{
  "d_model": 192,
  "d_mlp": 768,
  "activation": "swiglu",
  "qk_norm": true,
  "attn_scale": 0.125,
  "bias": "none",
  "init_std_qkv": 0.0422,
  "init_std_o": 0.0,
  "init_std_up": 0.0422,
  "init_std_down": 0.0,
  "optimizer": "soap_variant",
  "lr": 0.00832,
  "warmup_steps": 146,
  "batch_tokens": 131072
}
Each number is 200 + 30 x the weight over its row's rms, rounded and kept within 0 to 999. Layers, rows and columns count from 0. The size before them is the row's rms in percent of the matrix's.

# layer 4 MLP gate, 768x192, rms 0.183, rows 483-519, columns 0-191
103,249,213,222,182,201,220,209,213,176,163,225,153,219,211,192,196,199,165,176,181,168,191,244,154,228,243,178,250,212,213,174,241,200,173,215,229,238,170,218,203,190,232,197,199,182,236,173,103,180,188,172,173,142,226,225,240,192,221,188,171,209,192,192,117,177,210,221,206,171,225,220,244,207,156,266,193,205,197,189,207,219,173,205,200,224,150,148,174,182,208,231,175,147,161,233,184,148,208,213,185,175,221,170,187,214,155,221,236,195,238,254,266,146,220,232,208,212,194,270,247,197,217,214,151,196,165,157,187,214,236,246,203,192,201,193,246,189,168,160,192,192,213,181,207,229,209,193,207,210,240,134,205,187,196,183,179,194,204,186,223,190,239,260,172,140,259,153,164,221,201,241,222,230,218,225,179,185,184,182,249,211,176,162,201,210,178,218,169,175,161,234,228
100,148,241,207,171,192,204,165,174,214,196,174,234,247,221,163,236,228,200,220,230,208,185,162,161,205,171,167,207,141,238,145,179,202,188,203,131,145,209,220,216,242,208,209,234,213,168,184,199,203,216,214,218,197,194,250,195,191,240,233,194,195,209,240,173,193,183,190,233,194,207,168,208,207,208,218,202,179,187,208,176,224,189,195,181,247,164,150,205,200,162,226,223,222,171,228,235,246,183,209,333,204,158,205,195,237,239,219,159,208,218,196,215,212,233,170,168,190,166,192,242,224,171,204,187,233,186,209,204,197,230,155,168,167,221,169,266,228,207,233,187,176,188,206,176,175,200,192,232,258,160,157,237,147,175,229,248,224,192,174,243,166,201,225,225,194,177,163,236,146,217,223,228,176,208,219,262,167,225,215,172,148,197,192,272,173,235,224,205,174,244,237,200
093,229,206,255,190,243,200,182,168,221,152,203,198,199,184,239,203,210,161,208,217,251,226,200,219,192,163,248,233,222,217,196,197,193,200,209,201,248,258,221,187,169,230,239,182,166,251,194,234,156,170,217,146,235,225,244,242,204,183,180,142,172,198,201,248,207,222,232,189,241,204,240,223,171,218,190,274,174,162,170,163,196,210,191,178,245,228,203,205,187,201,199,188,241,212,226,146,231,213,213,188,272,161,196,203,162,242,152,222,264,230,211,162,226,156,215,217,161,218,238,174,154,226,227,222,198,204,202,184,177,181,216,203,175,215,213,132,220,199,193,223,169,173,142,184,190,214,217,185,184,215,201,181,205,162,251,194,171,155,210,160,143,165,168,167,246,209,265,233,176,224,164,164,196,236,227,159,211,226,220,182,180,250,206,192,208,205,255,196,140,194,201,157
105,253,121,209,166,213,175,199,220,197,175,204,170,216,151,241,247,175,189,137,211,168,222,179,227,239,206,228,162,188,215,182,195,208,139,217,184,273,253,172,155,211,224,182,170,202,172,225,206,176,211,196,201,129,201,225,184,193,228,169,176,170,187,219,193,234,178,192,168,208,211,201,129,163,201,197,227,235,216,145,231,212,200,204,176,216,175,230,239,206,198,231,191,182,217,171,167,196,132,145,248,202,190,241,163,205,163,248,207,281,197,224,198,213,185,181,196,206,286,186,205,198,223,173,179,156,201,166,169,148,209,163,235,213,149,187,224,223,191,199,200,159,194,203,204,214,211,201,219,174,205,213,215,168,135,190,177,258,210,196,193,206,165,191,242,268,216,194,145,248,186,218,216,221,190,184,222,205,205,228,123,197,205,209,147,206,170,189,193,219,231,196,222
090,160,182,136,228,201,221,274,207,189,205,175,183,190,206,217,218,171,226,161,164,179,158,211,204,210,163,224,200,161,205,193,214,162,171,260,248,164,185,282,184,183,224,234,166,142,243,241,188,173,219,234,168,178,152,164,202,241,166,227,212,179,243,230,192,207,207,204,205,151,245,247,164,163,222,224,191,251,209,158,167,227,181,240,216,220,183,164,173,245,179,213,178,188,184,191,138,194,176,270,193,199,178,255,262,214,216,222,193,167,168,188,205,246,193,225,135,214,194,121,189,213,199,206,206,236,203,220,168,196,193,209,183,224,213,217,168,211,198,172,211,208,190,198,220,223,212,186,185,153,180,191,197,153,153,222,200,193,157,196,163,224,195,236,224,207,163,214,232,212,192,251,190,156,237,214,143,200,208,249,210,179,158,239,206,198,222,248,245,198,184,227,234
105,112,245,204,181,205,196,164,165,190,221,175,208,207,238,214,155,246,252,185,239,197,229,184,192,189,186,242,228,252,256,160,195,241,221,203,216,199,206,203,205,206,228,194,190,186,165,165,180,220,212,200,223,212,156,200,159,258,237,229,210,166,203,260,167,258,189,222,174,241,160,221,146,161,172,225,178,246,293,242,233,180,230,202,150,239,215,188,164,214,146,172,230,202,241,196,190,218,188,192,173,194,187,193,197,189,210,181,214,175,177,231,185,144,216,258,235,151,212,178,144,193,186,211,200,190,210,160,219,200,206,170,160,227,192,234,233,224,195,238,226,222,232,193,193,171,171,190,204,216,203,187,255,233,227,270,275,186,176,241,209,184,195,217,235,165,213,174,177,219,190,210,137,173,199,176,218,198,168,169,185,218,154,229,259,210,182,207,192,204,190,228,188
101,243,207,220,200,164,272,234,224,183,189,240,261,197,108,180,213,218,201,229,203,196,196,168,221,215,175,207,248,226,191,245,275,172,174,215,197,215,203,171,214,190,229,224,174,195,196,215,131,154,188,234,145,177,216,223,148,226,259,144,244,212,228,165,227,203,206,185,196,220,189,224,194,203,216,138,202,200,236,204,192,238,195,188,209,223,183,251,241,116,228,222,232,266,224,212,210,233,232,175,224,216,173,182,242,172,178,193,166,181,202,256,226,233,186,175,214,227,253,194,244,188,173,184,199,188,199,216,156,232,203,199,265,153,210,186,192,137,219,178,204,213,215,217,175,243,158,192,218,199,173,196,165,153,222,145,236,213,190,244,194,205,195,228,234,215,219,216,213,215,238,195,238,198,179,184,245,199,161,238,198,184,205,221,204,154,183,202,171,158,195,202,236
098,211,210,237,209,109,163,167,212,218,197,201,174,195,192,243,166,182,248,242,242,174,160,196,246,231,218,158,156,236,171,202,186,246,249,212,224,176,233,226,168,134,190,203,224,242,191,217,153,200,237,181,237,175,211,257,234,244,149,223,224,221,199,208,196,206,201,213,186,206,182,204,253,232,195,254,246,208,200,214,235,212,240,160,204,198,176,240,199,246,232,178,167,206,164,207,165,145,164,218,202,182,207,232,201,168,173,214,167,194,208,231,201,187,203,272,271,204,160,219,158,220,261,188,162,166,171,186,198,216,223,197,228,187,156,146,181,256,195,180,137,179,222,212,221,150,233,219,153,178,211,199,192,187,216,189,226,257,212,162,185,213,227,201,180,179,230,204,213,206,184,181,198,227,177,206,215,227,118,197,226,184,209,228,156,206,215,224,212,142,197,209,203
107,119,212,139,176,137,198,209,203,145,234,196,202,209,198,242,176,207,178,179,216,238,214,186,189,202,230,265,253,164,185,152,193,222,231,188,202,192,209,225,247,151,175,179,207,232,163,190,146,196,189,224,168,200,190,226,229,161,207,221,188,238,140,205,188,171,196,191,190,254,190,210,171,140,160,187,195,168,200,285,226,198,176,195,187,247,176,131,227,177,232,210,190,184,227,193,167,190,140,185,175,184,229,185,177,127,236,220,187,227,185,218,190,210,210,222,203,162,250,159,260,235,236,213,211,213,176,231,191,173,160,200,252,247,199,199,233,235,200,180,196,213,132,205,225,190,184,234,195,227,181,173,183,162,197,220,200,204,182,184,211,186,235,175,180,176,193,193,197,191,203,128,188,171,226,197,177,201,230,142,171,223,228,240,180,189,181,243,228,188,231,188,130
104,182,195,165,259,133,160,186,235,179,199,185,199,211,152,143,261,174,197,245,210,232,180,187,155,194,199,203,151,216,196,162,180,141,156,195,216,225,197,228,218,180,211,237,220,168,194,188,257,216,179,181,213,162,229,268,203,159,203,203,229,227,247,175,232,198,170,195,207,219,202,160,164,210,210,148,159,223,230,185,210,221,187,172,196,192,194,193,239,224,186,205,266,242,182,197,173,215,172,198,184,251,236,173,196,207,215,243,259,197,203,193,232,229,194,209,208,197,182,151,198,165,199,178,173,247,183,204,191,251,182,180,186,193,178,222,187,224,257,231,225,204,218,201,261,239,218,188,259,185,247,246,167,224,198,194,198,190,190,172,234,284,227,192,197,205,236,251,245,232,193,254,211,227,239,188,244,224,221,228,222,259,161,230,180,255,206,223,202,213,236,215,148
100,187,182,263,189,243,171,145,188,230,221,212,257,181,233,194,233,210,237,227,221,168,167,229,196,224,186,186,211,112,183,167,177,152,175,228,204,223,257,222,161,187,223,207,164,187,238,243,182,221,228,173,184,234,178,190,181,193,185,149,237,177,165,190,212,194,195,251,172,222,161,199,249,182,200,210,232,196,195,206,155,190,190,238,266,225,221,182,203,163,219,146,206,208,219,147,235,203,260,195,201,193,197,198,265,170,192,178,192,221,161,212,245,246,177,170,209,181,207,209,210,166,282,251,189,252,192,182,185,196,223,210,213,153,187,167,175,181,209,219,194,194,205,254,233,201,218,217,248,185,257,168,172,224,163,196,203,216,135,199,198,175,146,236,176,207,186,184,200,214,229,202,204,200,225,166,203,122,198,239,190,161,254,194,163,234,246,190,200,218,158,206,171
102,217,189,226,203,227,145,242,204,175,244,154,177,155,185,238,185,232,185,239,227,230,147,242,193,192,233,213,181,219,241,187,246,147,197,217,179,230,203,256,197,226,262,218,176,215,174,184,245,161,186,229,214,161,151,206,222,198,233,231,225,189,211,182,253,174,211,270,188,180,189,200,246,194,163,282,148,204,169,219,192,197,166,185,214,229,164,228,230,177,206,148,165,252,193,212,190,198,198,193,239,205,223,242,219,188,228,217,188,155,199,215,166,162,188,146,187,243,181,215,182,205,215,203,173,214,155,169,173,275,138,169,210,241,180,196,241,183,217,194,184,254,223,154,207,186,176,246,224,164,223,201,193,178,173,200,186,222,189,213,241,220,238,201,168,176,171,179,209,205,187,201,126,204,157,169,184,223,175,251,229,230,176,179,181,144,191,210,246,204,189,223,237
092,192,175,223,226,173,203,194,195,224,135,211,139,189,225,174,178,174,191,179,200,188,202,155,187,229,171,168,180,136,221,220,225,219,234,182,185,203,187,200,207,235,214,211,199,132,184,172,227,248,224,225,203,237,214,229,195,200,188,280,191,192,182,187,183,125,217,149,198,184,209,226,245,180,110,192,236,154,212,165,155,185,189,195,189,204,158,227,220,194,279,164,158,196,235,183,193,174,249,208,168,200,155,231,186,232,226,214,181,206,157,197,270,204,139,216,219,214,184,166,234,179,216,172,130,200,204,216,222,169,219,209,167,174,186,202,182,215,219,191,200,128,228,207,182,208,204,149,227,243,181,186,213,178,176,240,174,237,186,209,256,226,241,168,200,161,215,240,212,211,208,145,193,167,194,194,175,226,176,172,202,247,284,183,235,190,225,164,192,183,198,182,210
098,187,191,177,200,205,149,212,172,183,172,223,249,262,235,224,187,174,168,177,230,228,172,206,213,201,237,223,187,178,198,167,174,201,201,181,195,247,137,213,201,206,136,229,281,191,208,201,260,219,168,186,167,209,183,195,194,213,128,232,219,215,219,181,205,188,191,212,241,223,219,218,206,220,217,243,162,157,176,190,219,189,178,217,213,163,274,195,225,222,201,280,147,219,207,216,207,229,235,227,173,190,153,254,142,184,196,238,177,242,212,225,218,199,219,221,188,216,223,194,230,156,239,230,182,226,217,183,203,218,198,230,220,146,212,155,162,212,198,170,164,175,195,222,203,216,162,220,233,209,223,208,240,202,229,202,198,205,214,173,206,188,236,224,228,196,196,198,157,133,107,181,221,162,196,155,150,188,200,253,194,122,198,188,196,208,236,214,185,266,164,218,172
092,207,194,201,190,170,197,186,208,198,147,174,238,187,217,164,214,239,189,157,180,198,238,236,211,215,175,244,177,182,179,202,204,147,209,233,160,236,193,192,180,205,195,245,208,234,198,206,172,182,269,208,258,247,208,239,170,182,223,202,253,223,188,257,186,123,184,218,171,214,147,174,221,225,192,179,204,213,200,143,230,213,242,193,210,206,193,160,154,122,237,177,212,145,225,209,200,234,234,257,233,274,191,196,204,184,208,218,233,185,210,204,232,204,203,198,232,222,203,209,186,205,176,170,184,121,188,208,217,205,244,255,240,198,183,181,167,184,246,198,225,243,161,121,198,273,236,200,202,188,191,164,201,156,199,176,198,210,220,168,239,217,223,171,224,204,216,229,165,236,214,223,200,201,194,218,181,214,131,192,233,193,124,165,198,232,167,207,181,244,202,195,167
106,223,236,265,190,231,189,232,232,168,173,204,181,199,208,232,224,192,173,216,214,182,227,180,211,240,215,231,194,201,249,201,190,204,257,149,206,194,174,172,248,191,198,161,208,169,266,262,210,210,136,202,210,204,207,185,236,219,220,148,219,247,157,201,220,223,242,172,226,184,227,212,169,155,229,188,152,206,205,218,187,215,202,236,209,226,227,196,176,210,227,130,190,247,196,183,192,179,183,230,169,155,175,162,181,203,198,216,218,231,249,156,203,164,247,189,239,197,245,185,182,164,241,159,213,145,184,188,162,255,202,197,211,211,235,206,247,255,202,189,215,189,265,185,173,206,230,193,152,177,172,198,204,201,168,201,199,172,174,233,165,235,284,179,195,190,278,199,202,222,210,165,236,149,217,201,235,153,194,157,219,242,203,213,237,199,211,190,212,236,195,138,246
099,236,237,176,178,179,190,199,197,150,187,181,182,248,259,172,197,200,204,189,240,195,260,137,211,238,206,167,188,227,213,213,206,192,193,168,194,147,224,234,243,208,198,179,212,185,195,172,236,180,172,210,167,217,166,187,196,197,123,213,225,211,243,234,195,172,198,193,242,186,173,183,228,207,211,220,253,198,229,204,171,236,220,235,176,216,180,148,257,242,227,267,223,208,134,216,175,214,177,180,193,159,223,187,193,223,269,182,192,192,213,193,183,161,281,185,229,231,226,229,224,203,210,145,204,187,158,220,261,176,179,215,190,180,139,201,246,241,175,170,222,151,140,211,182,226,205,200,225,192,179,239,200,252,160,186,213,198,192,225,202,223,182,224,187,175,220,204,177,152,236,184,164,189,147,175,178,221,151,205,236,254,187,237,236,187,186,184,176,126,198,220,236
097,197,224,226,232,165,199,199,208,135,180,205,214,199,201,232,154,177,219,236,221,186,243,214,221,229,151,227,193,214,239,192,239,164,199,202,188,199,165,183,171,196,257,212,220,188,268,180,168,216,191,241,286,254,208,229,192,245,197,179,191,156,192,158,149,239,160,209,180,178,207,241,193,210,165,187,197,207,199,211,214,232,290,224,193,228,174,203,192,163,171,234,235,218,181,230,222,156,189,212,259,160,151,234,228,238,215,137,211,223,183,204,197,213,198,190,142,183,203,160,166,183,220,231,168,197,183,165,173,207,203,254,213,143,246,248,223,141,158,192,242,181,220,195,186,224,245,193,218,182,133,176,220,183,177,228,232,180,185,284,238,203,184,156,192,191,194,203,157,214,203,197,242,200,174,203,169,183,173,248,207,232,190,183,190,195,224,201,236,217,157,219,208
101,185,190,168,230,245,237,207,206,185,247,227,204,226,188,226,149,280,205,233,215,194,176,224,228,258,199,169,164,219,182,229,217,212,219,233,199,170,194,143,220,234,216,190,184,203,225,216,194,143,193,211,262,184,152,162,215,211,249,246,245,184,127,197,207,169,171,222,191,175,211,191,156,196,235,209,182,166,200,242,194,279,201,169,167,163,210,174,176,190,193,226,180,135,224,171,203,204,247,161,224,221,157,194,203,187,210,198,144,202,216,213,226,219,148,218,180,225,206,267,230,200,253,172,187,202,160,169,213,162,243,204,167,185,226,208,199,169,172,181,146,221,196,168,198,113,166,200,232,201,215,158,172,198,206,183,180,238,234,219,200,218,208,200,230,190,186,201,214,220,164,226,142,221,170,164,186,210,198,170,196,183,117,144,207,176,203,172,206,167,197,169,157
102,224,188,153,250,227,157,164,257,116,192,192,153,146,213,233,193,232,182,189,153,212,196,186,126,157,233,184,190,209,169,206,169,240,174,193,188,216,180,269,220,146,191,168,223,185,243,182,184,220,203,205,228,214,179,166,222,206,190,176,226,172,231,144,181,170,245,215,183,196,179,194,198,185,196,199,212,210,165,201,183,186,187,174,172,269,188,216,221,204,216,174,185,203,186,234,158,187,245,226,200,158,194,209,159,216,237,199,164,187,170,223,181,169,250,218,145,151,201,193,206,218,219,208,141,211,234,154,182,184,201,125,235,261,183,199,250,207,180,226,152,216,183,223,229,168,195,190,233,273,182,211,221,189,204,218,179,199,247,252,227,163,212,205,220,231,171,173,225,155,209,221,223,166,195,210,159,269,248,215,170,217,251,224,239,199,209,194,190,194,168,197,194
093,228,175,211,146,178,162,192,205,158,202,236,188,205,185,202,198,216,185,218,145,194,168,138,211,188,200,196,244,174,192,233,196,113,212,153,156,211,130,201,201,99,178,203,211,170,245,214,213,228,168,150,174,205,198,201,218,199,176,184,210,197,235,201,230,223,161,188,211,229,220,191,218,178,160,182,238,191,163,253,208,210,149,215,214,215,221,222,227,241,229,242,159,238,202,167,226,233,211,245,245,221,167,218,185,184,148,182,185,203,216,177,163,239,181,237,189,140,189,174,236,120,212,196,264,188,245,173,211,172,208,203,193,205,222,210,222,243,153,200,173,217,215,191,169,189,140,236,191,161,248,200,181,192,208,204,189,198,145,180,204,192,193,241,152,212,173,233,236,153,245,225,208,167,251,187,180,224,130,205,185,184,219,161,224,195,206,190,158,187,198,204,214
094,231,251,222,194,237,175,205,194,203,225,247,151,226,242,192,212,183,105,122,190,237,197,186,184,210,171,168,209,183,178,181,123,198,117,202,199,198,200,152,216,168,195,224,202,226,235,192,215,167,241,203,187,178,188,195,182,207,174,138,228,144,139,180,163,196,203,235,213,207,208,200,135,240,203,170,206,242,209,178,190,251,192,135,201,237,205,198,209,183,186,169,230,219,198,169,243,176,185,227,254,212,150,238,213,173,236,204,240,227,183,209,236,205,200,221,222,175,179,193,204,237,201,211,287,200,187,171,188,151,213,223,176,180,198,225,189,195,206,213,191,190,144,205,240,185,222,207,170,197,211,142,266,219,211,216,177,196,201,160,211,199,167,198,213,191,239,211,236,216,211,190,231,213,252,210,174,128,188,199,224,170,184,257,189,167,187,195,145,175,204,212,247
091,257,217,245,243,226,188,261,231,186,216,186,209,257,180,207,210,198,177,198,206,201,247,199,196,155,181,200,160,196,217,212,182,194,172,192,168,260,184,222,190,190,159,225,170,208,198,183,176,246,226,227,224,207,154,166,254,200,177,226,204,213,134,226,212,186,222,211,219,211,215,183,167,212,222,203,213,175,203,161,231,192,181,178,226,218,207,208,151,209,152,186,225,258,260,115,172,234,177,172,167,197,259,208,232,248,203,206,220,206,214,236,155,175,168,219,157,213,235,164,212,234,183,204,194,250,245,252,253,140,193,168,183,219,232,240,169,216,222,200,206,190,202,164,208,200,253,180,253,178,209,136,162,180,155,198,185,179,229,255,204,209,229,135,175,216,200,149,176,192,170,153,209,261,213,214,166,220,199,229,221,184,179,148,206,201,246,184,219,195,207,249,208
100,175,192,199,209,242,199,246,256,186,153,207,193,221,259,195,179,251,186,225,203,204,170,213,215,135,199,183,201,152,248,225,186,220,183,119,208,179,199,235,160,127,157,218,174,148,180,231,235,202,230,171,165,192,199,185,195,163,173,205,248,130,199,256,211,203,241,231,207,183,158,154,174,188,207,234,207,248,190,184,198,246,198,149,199,189,198,162,215,203,228,174,160,169,268,228,203,221,194,211,155,158,200,214,221,204,201,269,209,193,242,223,187,165,256,195,179,207,208,184,221,219,245,195,227,203,179,238,212,233,216,196,211,219,238,179,199,209,224,223,195,193,169,163,216,183,227,181,222,206,198,149,177,212,152,203,233,224,148,221,205,205,141,169,196,278,172,222,214,168,229,213,161,233,195,178,197,217,151,207,228,170,217,198,204,183,231,212,171,202,191,273,257
093,183,220,193,189,236,216,211,191,204,168,151,158,172,193,196,153,237,242,190,145,185,161,210,211,182,218,174,188,191,243,228,185,190,166,200,254,137,227,243,209,149,188,236,226,171,191,256,212,199,211,233,170,260,187,178,165,210,187,160,206,198,170,236,187,206,194,218,184,183,151,193,167,155,199,177,234,225,197,155,202,259,192,213,225,230,225,229,197,182,248,198,184,153,164,261,215,274,186,115,186,173,199,201,214,182,215,174,229,215,235,276,182,226,186,175,201,204,157,181,179,212,214,172,241,169,173,212,235,164,178,238,160,202,173,204,200,222,210,278,193,190,178,171,198,194,198,249,238,218,202,183,126,216,174,149,222,176,218,180,200,145,197,158,197,225,213,192,198,224,225,213,183,174,170,237,250,232,169,186,212,233,212,254,249,204,190,228,190,152,226,233,217
094,174,215,169,158,207,213,230,227,228,173,221,225,223,228,239,176,253,196,185,240,149,182,155,176,225,202,203,117,217,223,179,215,253,213,230,198,201,160,253,179,203,188,215,188,221,193,229,173,181,236,246,217,169,196,262,228,204,221,259,129,212,173,242,143,205,196,155,177,204,198,199,191,156,152,234,158,187,178,240,190,203,208,231,214,243,154,211,228,205,190,197,224,163,151,230,222,181,253,178,182,284,204,172,236,240,237,194,221,236,204,190,148,239,204,149,264,237,199,154,182,221,202,184,216,195,185,208,189,191,213,236,224,196,222,174,223,187,220,249,168,237,209,214,180,196,219,154,230,145,181,175,222,214,160,209,254,224,180,214,206,168,218,171,168,206,220,214,216,203,193,172,211,202,163,174,205,233,200,223,212,244,160,139,165,248,219,177,217,189,146,205,196
104,180,214,219,262,185,121,206,221,159,227,197,217,177,224,187,186,225,162,224,226,232,145,202,236,178,193,212,199,187,204,226,201,231,205,196,217,222,240,216,219,191,213,200,227,219,275,207,246,164,150,217,247,222,219,205,217,215,226,174,232,235,223,217,221,199,198,225,214,217,237,175,209,212,225,190,178,214,212,214,218,176,194,163,159,154,171,199,221,164,212,231,193,262,204,177,190,174,188,214,200,160,176,168,170,149,210,226,184,200,312,191,234,174,182,218,214,138,205,232,187,239,205,187,162,160,172,260,258,131,219,213,202,212,165,205,178,214,170,264,236,179,189,263,181,201,246,237,265,189,195,210,204,176,153,233,210,206,192,222,201,217,226,194,209,245,200,182,253,177,205,222,248,237,237,232,207,185,147,183,236,200,146,241,213,178,212,142,223,189,167,182,200
096,189,172,217,166,226,192,186,219,202,196,270,166,221,183,214,160,200,225,202,199,150,179,193,186,224,180,229,117,246,188,204,196,171,233,230,202,156,248,151,203,218,147,200,212,247,202,243,177,160,269,201,242,213,174,236,206,200,167,206,227,241,157,230,219,226,210,240,167,221,214,199,180,190,238,154,220,207,201,208,240,199,201,224,257,251,230,249,243,184,184,204,206,216,187,165,160,139,190,165,236,252,180,179,203,113,193,237,134,222,235,198,200,197,222,230,224,215,182,230,239,193,191,156,167,186,201,188,152,222,182,174,220,155,185,210,195,203,270,151,140,194,162,234,195,197,206,234,209,171,247,170,187,194,200,196,209,212,227,185,209,255,187,191,202,241,245,209,182,223,195,236,249,191,155,189,218,196,179,196,181,204,196,169,208,205,168,204,144,159,195,186,144
100,214,213,224,209,228,209,214,199,289,176,215,234,191,220,194,209,223,202,202,213,176,174,177,214,208,168,166,219,188,208,217,231,211,144,202,204,165,215,174,144,251,203,183,242,262,210,208,146,216,174,229,156,217,243,206,206,215,197,240,192,180,183,228,158,124,245,162,99,222,213,226,200,275,207,193,157,207,154,249,229,220,216,117,198,173,188,157,190,184,224,183,200,195,147,156,150,228,211,191,171,188,219,202,199,196,212,195,175,163,181,209,209,163,198,191,149,196,221,155,194,237,214,202,258,228,171,208,214,213,211,209,216,214,238,208,167,235,185,184,187,181,224,201,229,222,160,231,138,225,179,202,207,228,199,233,157,227,197,141,255,226,185,211,178,276,195,165,198,232,228,234,183,199,132,195,211,151,193,224,165,197,208,194,209,195,165,210,227,200,156,207,212
104,182,227,139,194,212,268,191,223,208,194,156,174,223,207,257,166,209,193,212,222,190,226,205,154,214,219,171,196,175,193,227,192,227,171,193,243,230,181,174,142,208,246,207,164,227,222,209,222,154,173,187,132,152,144,159,220,190,211,213,253,173,192,172,157,247,156,163,192,234,169,194,163,188,188,212,186,166,235,165,170,168,156,199,175,167,209,203,149,173,239,181,177,187,187,228,161,173,195,235,229,198,142,246,219,166,170,187,173,208,243,215,261,273,193,237,204,155,138,215,169,207,173,224,234,199,197,183,193,153,255,224,175,182,186,232,230,197,201,193,201,251,167,234,208,216,172,273,217,161,215,222,168,171,219,195,200,210,169,179,176,178,182,174,235,189,219,216,186,131,224,229,217,157,190,177,195,176,192,247,224,212,184,204,161,213,205,185,231,235,254,209,181
099,228,180,186,191,188,208,176,232,174,189,158,171,167,244,187,181,200,204,179,182,225,203,208,225,200,192,169,212,202,204,237,155,239,191,247,217,201,255,190,188,197,175,189,242,185,183,222,217,184,172,209,198,232,228,193,188,133,198,183,185,204,163,161,212,208,176,259,226,183,207,228,205,216,187,236,193,184,205,225,170,216,249,207,175,258,211,224,182,199,185,183,192,204,203,186,242,233,160,143,158,196,249,181,262,207,237,215,261,187,209,233,243,263,220,184,199,139,212,168,159,151,202,221,173,205,202,152,245,182,215,200,270,193,200,171,174,224,198,193,226,175,227,249,251,187,196,210,215,200,191,175,210,177,170,203,177,268,216,149,147,213,299,220,171,220,205,275,226,147,173,166,230,165,194,267,248,261,212,208,243,172,223,201,197,159,180,223,215,213,202,214,239
113,188,177,200,228,198,295,217,185,236,189,186,213,211,165,211,188,196,204,184,182,173,195,193,209,172,173,268,231,255,172,202,191,208,170,172,201,150,205,198,241,217,189,201,276,215,201,187,208,167,212,172,195,219,179,223,231,229,239,249,211,222,165,204,208,205,215,141,239,192,146,243,201,172,235,240,119,207,222,177,216,271,170,218,227,205,210,206,242,174,160,168,228,241,162,159,202,192,207,226,195,209,183,220,183,196,235,209,169,174,210,180,185,142,158,236,155,161,172,231,216,225,224,173,228,232,186,183,182,165,171,188,157,204,181,162,252,196,260,129,201,134,186,174,207,198,230,204,186,203,209,224,209,185,171,182,160,236,219,172,156,272,207,240,214,206,223,181,166,191,162,203,172,162,229,161,210,216,237,213,189,207,201,218,160,261,151,207,177,206,156,170,221
103,198,220,226,254,171,159,168,245,213,220,198,226,228,192,210,231,175,216,170,152,216,217,182,233,201,175,229,172,206,209,209,203,230,179,196,183,196,171,220,193,175,193,203,198,208,257,189,251,196,159,204,193,196,160,221,172,100,213,177,182,231,212,201,192,188,266,262,186,207,228,215,177,246,238,232,179,226,178,189,221,167,278,223,210,252,204,231,228,178,168,263,209,235,236,222,252,221,239,204,195,200,203,210,251,200,194,122,198,176,226,229,184,163,147,253,178,208,182,176,152,188,200,226,171,210,155,231,249,213,171,232,217,185,136,162,182,201,228,200,180,217,220,234,168,159,205,220,187,218,153,158,182,152,177,169,200,226,230,199,205,222,176,225,195,168,162,192,219,208,149,242,188,124,196,200,165,202,247,229,232,210,209,210,175,203,221,228,227,192,147,234,244
107,171,187,142,195,225,221,223,167,195,222,258,204,237,212,211,164,166,218,198,184,166,277,219,224,160,176,240,232,158,195,177,212,259,175,181,218,225,156,202,179,210,172,214,223,200,142,202,249,167,253,175,237,238,117,235,191,204,196,229,217,195,185,203,175,247,197,186,128,191,167,189,249,198,161,180,226,199,264,169,209,178,181,249,186,195,181,172,266,184,173,215,206,257,238,183,148,181,213,173,201,210,176,209,232,223,185,186,202,167,160,199,174,185,220,138,191,171,199,214,222,206,161,205,199,264,182,203,183,233,203,191,180,248,151,191,148,214,222,205,184,198,200,169,237,214,213,224,216,167,165,191,242,201,224,191,220,146,165,234,209,243,217,246,204,188,217,214,187,166,185,154,149,157,201,190,256,170,226,139,214,218,190,261,208,189,204,205,171,178,218,218,177
098,172,255,210,234,173,181,192,203,226,181,178,242,199,214,230,237,138,220,177,197,195,193,188,212,214,168,251,181,226,233,186,178,240,227,232,174,168,147,232,245,155,167,247,225,172,214,148,153,174,154,184,198,219,182,170,160,220,189,165,201,182,229,237,223,255,224,178,130,222,197,186,189,194,193,184,199,204,195,173,203,165,179,228,230,222,220,179,148,166,203,223,158,228,218,255,208,156,211,123,213,212,220,207,193,228,202,183,256,197,230,227,186,212,150,174,202,180,140,192,262,155,170,221,227,193,258,182,191,166,208,183,190,191,199,196,173,230,201,226,169,172,169,199,224,212,287,200,195,208,125,182,164,171,226,167,224,170,215,217,244,243,185,184,234,181,206,195,210,210,186,209,243,178,153,177,136,149,205,232,217,215,200,188,217,179,242,178,160,222,187,222,145
099,167,172,242,181,245,204,180,193,256,245,195,173,204,218,280,246,178,181,213,178,221,256,170,174,224,241,232,219,190,192,191,201,208,216,211,190,202,205,169,230,186,253,214,221,209,252,241,149,230,237,258,191,168,220,209,231,231,225,228,250,226,167,210,199,179,182,168,159,166,248,237,206,138,217,164,182,162,211,216,224,198,194,161,175,193,225,241,196,174,212,256,184,182,156,177,230,195,215,188,252,176,217,224,246,190,193,221,209,203,167,155,176,274,234,215,178,202,188,176,201,228,217,169,186,159,240,242,189,217,153,143,178,251,204,164,237,208,209,225,205,197,189,190,215,205,232,201,177,184,208,254,208,199,230,147,256,165,203,191,257,217,250,207,144,239,202,193,212,195,178,211,220,159,177,175,255,162,195,233,214,135,161,231,211,195,180,230,208,187,213,251,210
087,193,220,222,227,152,170,132,244,212,233,172,214,193,200,199,168,203,238,155,202,234,196,204,208,173,181,240,124,176,234,240,240,202,208,213,190,228,251,217,212,236,209,164,226,200,156,207,206,166,200,227,243,134,199,233,221,231,209,211,214,214,234,230,183,159,237,224,200,223,234,190,173,193,196,175,175,156,212,202,205,193,197,179,238,216,170,138,225,209,174,189,192,245,170,231,192,208,256,251,202,185,197,161,259,189,165,234,216,140,190,154,213,164,193,164,251,224,226,191,228,230,193,181,258,197,226,179,148,207,121,269,197,215,170,194,181,205,185,169,226,211,214,177,165,213,260,197,206,224,243,199,242,214,219,166,209,226,214,209,177,158,211,182,201,230,193,128,178,202,142,190,145,221,194,217,200,171,191,248,196,192,151,186,265,191,226,178,198,165,226,193,237